config = dict(
    n_head=4,
    activation='tanh_gelu',
    norm_place='pre',
    positions='learned',
    qk_norm=False,
    parallel_block=False,
    lr_mult_o=1.68,
    lr_head=0.00612,
    warmup_steps=512,
    schedule='wsd',
    decay_fraction=0.601,
    batch_tokens=16384,
)
Each number is 128 + 24 x the weight over the matrix's rms, rounded and kept within 0 to 255. Layers, rows and columns count from 0. Numbers have three digits each.

# layer 3 MLP up, 512x128, rms 0.131, rows 86-135, columns 0-63
086118098112137147100101150132123140119072155146141109130111119106131102109150138156170152152159109131133139104134122115109131129127158129120129133157111098093140121120090090103157154151134093
096117141130196123098144110180137138124121098147205126111146142183116112066134116111077153132175132180130118118129140118121106154138157121131148099170120146152158122051091142114176129131075034
143094120114217161130132153122103121137109132147179126097151145105101124093139147190116122117145123133082124092156111112104156134140158146119120126147134114087156072142113077067126131161129096
095141110081124116140101144163113126082124163148157075137103128115099103090154132133145117168178132096139153132147103089104161107085131142083124123122093127107142167092080113135151170151117086
095127117085131110125150143162119152111105123162137101096125150110114127109148139136148156139149094100114157125165086109111158126103180150079106131148089075078143132104129110128104127135125127
089072123119173137137118140138113127129123160162115121084167141102109116127165119141131121145138093131125139130148139089097139110139130171106100129148120120112121147103107083100127123158122107
111103106105171137142087126161154119115132114160159113087141145138083116124115121134135129109124143090110140091201120130104120121157098125114130133094119135099109114158094121103124145096145104
129106071125168141148033074112079135105138138147099091126133150098112090095118143160153130174144120153115159144175104130112125148164180112108116063130161122104170122130109120141144139149153105
124110103122160147142122148148109166107133134159164093131140135114092113053167177138129153171161104103101156119133083115105132143133123095116122123168103123117177127140125100092120169141113043
140094129131164111124064151142130116078110121150155124107106169119085134112126131158173155139167132112123143122153115107098160126116126146104132105157084115072126117145130134122124132137117108
125102132135180143125105150134127115129095137157126122097123155129125141094162142166140132151139126119089124084194115125114134131152148126128125112136122135091153078103140127124153087111123097
118101107111103116104078130136099126110129135154130095141140136114141108117145137155140176178141103143111164099152104113087167142117191190105134040138121096124159128113082057122147170110150148
112109122089138168147093184122080133127112155166162098099140143125117086119135140143166187136155099123166154074154087120091140120121099137105148126150095111126100101133075108101212163096130115
100114117113126137094091121178108127082111139187148123109140141121068104140121144183129149146152107116105145086173118088112126129136146139122114148138121133108152144099085133112121143114115108
115075092097179165095120127142119135142082114146116102123116146131083124119138103167151145145173086128112120109139075124126137142135155123096121106128118113098149140106102124138135123144106058
130124102108149144089144125138110142120134126147125130081137140122129147152121145161128147136112130136130126122217119103112094132126130118096147130130109098135103139124134105140157115148135125
110117128122147107117110122159115126127132116156147131081129161125133106130130119124104127152135135134119113116212128150113125125151151102088145123136120121152134124108143131135143067097134118
107102122130185085102124154151113100096127111150152119092153156129126121104106147148143135162135116133102154117206100140100132152136124166108144120137096118098142108120130128124124124142096147
089096089105149109124126136184103142093130112167125117130132152111102108117143141166135151163128099125120161138182088111089115136123145171058111124151113113131144119130108118133168140118128123
105095131130147131077100147146100151120095129150155116132136138124112119085154128164170149125179106143131147084137119108119161135155160118106130128161140121112173132091134123114172129151141118
128100105089160131095107126171121138102121128159164106060140172112122136140157141154142146138151125110098153132165088127093159134143121121103135121160107092083131114114141129114146118150122112
111095093085167166113104171127137118131132141167130133103154149092108127126139134157115112124129115133122103078158092085118139120136145183100134109123127093109118105110148120136149090134152113
095086097104144169119133112150152206117096119131183135145103138156076061121138097191115101164161132086164133094141054127144186120142130184122156152118114134148186146107143068113134166173061098
118131150061158166121142135143127142106126160169130126085131124111139125094124150108129130155148128136131139112171111086107120167111111112109146136154088101121154102127144122145132129123133114
139107116085165139156143117139093137110114093140192096100148144127097095117116148150129147176167115095152122113166105105096155136146111131118116138165102177137128104160030147132180144103129054
121113083102124145136100157130087142117128138145119114142145129084108113109134129145133133159137114147120141123191120117093102171137142110105116078130155147120159105123096065144166146120146114
122109069097161132170127147153087145117102139141151093121146143113102143098144163146149148141126121144096135107147068131096148153105170134083140103139140112124155058158110109127184124137140104
109105126098162171134114160123114143124133099169176128097159154085085141129132147162130102133155113131123127113148096107091178114149146154102136130162120135103150124163039102099140150200140072
109130081090162122101099141149137140128114121174131128097130134126111125126154150164133129143140107119074131093149112105110150141142133148116132102121110111084132137157129116130160112171122105
096101124078134117112109124168100148099128145156146124075162143101091101131149132138116137137157089136109155110190094072120099139148141141101105135113120128101143136112092109129111157127133100
102109107089134145111128151131125108132080130149139114125093144102115159132143126172153155118151128113134121062147131081095137088152166164118151159136109116110121122107103151110142136133098072
117122120098169124128112125144107111114123125163134114082147148112083115095135160156163150146144103117077134157173097139134135142117145206089128114130119106120149098107114102122154091100131102
062083072122148133120146102181130189131178097139191143113123114100119062111136133155144155132134085110143138123122110123097114111175155155116133138135104181114169118102126102109166140166091114
129105136113150086156111150100094106151125124154114145098120133106109152143104111124113129157105143112150116085156125160148167106150145136134149116145135092179109203107135101099154092133101122
096106096126120094107095127143117128136121131159161123101146149126117133114131102153155174146146135135101115088159123099112157125119138175110147128137125115112129127094118113099149125154125114
141118162071136118112117150116078083137098127123099119093123117115120149107122125154142142120117170113128139065174134155120131112154130141133145125152149112114117151086147085132104105112141147
122078109112137184118159155148126156120139175159195139105153124104100098124113130175123109122172103109099114107162142077117107138157190120117108126141129141101175102089114061108143131170139117
043119107129107161119101107150115104127100138139184112107125125143114097115135137173121134121181127154114134093146103104119109139110139112118141130142123101084115122103143112116169147191128115
119102097108155147136135121140100139123104122154143134092122144128103122098146124180117111155132100133113128099197120155141118152128160143131154111133110150125136122117129100115171079102112132
072079086138120160111132139158124152132137146134217118120127132126101060068142118166150166139124121130189135105130110138133148122213199104138145154093138178084190099080122078115128148108091088
103109106118121123108113119162109140114114160168140109118147133118126110091133120148150128151147122088134163113165090057105137131116139134122125120142089119125154100095094117092137144137107119
110104128098126133121107137150133109086114107130158127115131131112100084108150096165146118146152083120136136135179106085115156108137186194091140126131117139129152066101130118093120129123102141
108103100128181164143110099160113147089129097159198133127141153146093075113162097129097141151179127129133145118142113117077137181145133130107119089108130106097199110127110104117160137102113041
107126090146138125128123119133126146132109114137162118112118151105118122100125123166142154133134108164143133077163083131102151118118161148124147108124138129107157115175123118118157128142129090
105111127090121127109085125135124110121109108153131105139082147096124079117127145186144180089165121087113138095146093100136157145132122133141163124150125135102115112126107143091148127136188091
105110057108137152118064168120091146083122142147116119129132122117082109089106150150130144185150119159098165106178103100096117155153146127094134072116150128101155120124120092136168160144155138
098105106094128124114112138154135136080114119161120102139132139100105103101141114177150133143131106117130142118173089096116146108089151165094130117130127120111151118115131121109123124122110122
099097152126156135124118132134088125091113120149136104080111137128138132095124156130126141168174132118141122099188092120109127148113096113136121112167113117094157157112122131119119139131108120
147109073150149139107155131134140146139113125134192115124173136132119125115122128143132116129142095163144117088147116167153141121100159138127148135138102158110147099103147117082175091162083111
133113127104177143109123135120125089131108156147130131119112157105124114117132150151126132139131108122105144086170098091115129151126147185093118137134078139097160093132135135107124113150120090
# layer 3 MLP down (transposed), 512x128, rms 0.0937, rows 86-135, columns 0-63
122117107152128135128110151121120138134103148102121119144068130098120079105137125152167123114127095116083149119123116096151153107112108158132137116152145119124133116160077097126137142145149147
131133088198108102139182124191154127104110169114163125156103112127169131129185113124116122139163084127125081145126144129147138124126146189140102128133165115105109117075115130179112074151111077
152105134108153094145164134114080162195148127157113079135125155089144086156137103216098160124149151124157160109171097123147171110128134128134107097172121141189125144103064133134173148115126077
127147124127115150148118147088157130159128167097109126150104100152159144142124164127179118102075095133087108133129164142124152125127098140140109084161163108148139139110106094127162108129137163
106132133111117108151116156125102130123124141110128128135127132109125128127150147151145130111142133104149147112133130122126148120148108129117141124142170106120087130138110125114132131119173119
132122157126115112131105115115091124144138136101148115146134114121150130103153163121107123145147145113116115126126133140101139128113161121116137134140155139116118140106121098134103101124156142
157127127057099112096078139120118152155144104114107169125133161104133130150183103196100109119137073120144147123173199147142140089139171086168130116108189190187069148071116120094123090126132161
122091112114130119121157070126102152143163113166065082110136123148137109128113076115150140157135128121139162118186132161123172118157144142170000124149157111138123180131079126110134130149117089
137106134134143131115106092074134117153125160092176126126084104139093119143154153126194145148092108125097137183124119111114144133151107108113149096206136116184123131143066071110146070146179087
173102094105132137129126151102109149161125120140114145150137138130116101168147132144125135131118111114119118114140171108133117132153123132150133113140151126134082144113110114101116114103155137
148089136119135130109160149115131126183117146136129146127089126138134097127175094151130145132138086120110126091154123129141154127111101128131149119157124145151095111121113135106157118127119099
123138171136099115124130125105150117093116161109099120123129094123145117132137128135139154163143135104150140100148133128143155093118178142150068095152130103118121130140117106116120153114115148
123106144094150165136133121081170116176152110140123109135120117127095117129138132115146136113126095118159138127141117140119151166156097143097107137111158153170130113071101097059118090125187138
127076179137130128169092120129149129130153168122118101181137133098100112132194126146100128151118141115103129119139160110112144141086131126134115102145143121204105135114086087141193057192144142
146125163118138174102120115139104124153081142124150123152138126072126122124148143126172128146157141088156107128117091133109112067123140126098110142114161130109092159123154136123158113143129102
115130086105177129092084148138124114113122137124135146098111147100101104111120124120100124112116123135149141097255089122113121097120195141100113136147091118131128138080086096115140114136116131
137111121106146135130122125154157147114127102135168143126121143103136110130129145153121136132116097136135133117211092119133122115145177144088130104130116123155145145080144126100137098119136147
149112130122151150118120130115113126174141153129136129123130148124120102140138115139141102119118128138148126112156116115094124104133137124095143142105136121120119133125137148109143121141120147
143140124136133137117098184138120123110113085141094151150144114145118118141166117165166106111148097118133165104143153152114130125132117133095110111132158129138087187129144105112153121117140119
128149134146170121117134137117115132128111126129150111116116128150125104123155142118116123117127152105110121137161119140130151130100114137133116126143124127156122115138143104129146109138143118
138149138102135125124142130126120126150133126144133145133119132127135111142160136161134126125153124130147124135134126137125137124142128143133141112150120104160109143117097117138135111099132124
126113140098134145109144163157125102128120111145148135136103136105095111127237145147123115150118085100102112148143125099120117129144146137111114136137115142135121123090144151101131135158158139
147001114135151082151098133158134078140175044135030072168161146118143112056101139140146134167147129098124116219119149159143076130120134121120131072209142151214109140118127139126099121142211106
146100124091137105145119098126155089083115141143148163137134146075144136106154163125127113147134143138118164119178099129125150131113125130072119112124154121150138121147130135123128121144124115
137129116159144134114119109114104152150073089122147110122083144120133146118104203188174158130143125149146163153152069078102123094125063142121112135189115153155151208144073147086145125186123083
125088137149145110089161109140134122127156132166124085105143141135127146124150098109133140132117103110126179136208108136104120119131143141121000140145148109128120156132120124100107112142101113
114104099130114139135144148127151132131154111102155099140144122114101119105121116133167161122128139135115170120168108104147135115094128174144064152159151130100111131133105119087153146150174109
125131106133153128132155112138091158178170122139132110139128149114142126146136149196105117093136144139175143149150110122115146103127113125144113117195125141158111134103090152147175121145130102
125121124099141111121130147142115161154134123137128136136099137124106088139163149139172097140126132143114120113150097099136131145151104168139104149122138125137115132119121148134139111145125134
126092202119103112161077157136121126105116148106123120169137097101120152139163114140108134144112107148123144085166152131113178141108130106115109107116157136149127145109128092115155083162134156
164109123182124124108097113117107140168103123121173106117099137134130102116153070140118153119167102108134127129130111099124139092124131130122118180167126149120161143163057143148127131159162119
125136147089131131135141155142112158124122144098163135158144128149130145114155149140139138147135109142129140106162121098095138139119138137111097137129152128105152103113144135111135149132145138
132073073117117149152129138154146159126127084155106121144133113162157128147106157126124194097108102131117122084126148151088117158102195092105103101118110194160106140164155111100146082130139151
115175130134107095170150134105117148124105121128090172125143122106111119139117094105157091117134099154136120124122130114135129135154114134145117111128155129160135163147149108148121134179143130
104132125131159109142160142122153128120114123145143116135123123135136110120157152123130106098120104135125105123148147113148140127146120129146117147127123139131115136144125132122144128138135131
136149158142113102124163133131109144093105143151167131148134101165092116126096120135121108152155139111130128112106118124120132136128115144123135182140134123128118130139135119118085143147153141
163082158148120126094152145131119168160146139134169112121115127115147139107153137135130139139163134105145140106159088125116130148114137104158098088199110119187138075125121139139195149148152097
122123179125093173129095160100124134154141146114106105131070130100094095070094134196100085137162119170134135189163139117159102158143143135183119169144137140157116107141130052121094136109162184
135104115111162140109137129125136152149116136143166113134134108130094078127178149139130119149142081119132138104187106112097141140123109151092109139129095139141119152094119159073151141161116124
083086082093143196140166096159159145173154105129169141161095153156107150189136131158153160047142096168154128129106105125131160160060183123089127107133128144131090100101151143142139103220166124
126101176106152129135111125101116115126139097138138094134126136118122138119156148137109088108119125093092115135137123159160133140128117109133134145117143118150149122127099152103120103161119116
158067153128127123136084130089115134163136108127141127134165115144107107106170143175108111093177103096091145162142141149160095148170133111135121124106171145144115164148130171110138122147149104
110102148150151178110133108058039110186133113138136139160112144102114154179118124243123130061118136158126117161138158133133115099159143109109184118171142160194130126090101117078166134162176151
131087132131141110153111147101146126173140093108157132123090104132090103119142134160190088105134077140169141126149137153150168131096132154117119182110139135136137172158057130109175128119148117
115140159121115149065121104140140098136119123122150103139119173138156090125204150141136131110161132049125129195119111118107109148063128126118118129162089100159059119113097147128133150158133137
142097132140124127100156103142108136145177128153128109098138133111155146126138112105138137131133116105128178181193113138111123136141116140137000119141142109156120144135115128086126126130122135
144108145120133140148109163049127115133161127128074091149130110110080134093154116163123103109114096121134169115138148150174124126140139112129119144110192141172132147156138103117132110126148144
172099094127136123156121141110137139145138117147121156129111091097121103132102139143120149120083109142152128125168083145143142133121112109124147131153126184148127136123103134077153107120088131
139142134135112156138141149129093127133137119134120110145123136121143160145132131134145139110139138127112143141113130136114132128124121144136120112127131129137107104115163136120119096159129171
151136148116149161100151154093130126166141144142154135132128154122116100120133151149126112100112128132121137112168131095123131132138155154113120174122128122111126102125151133093113083126136129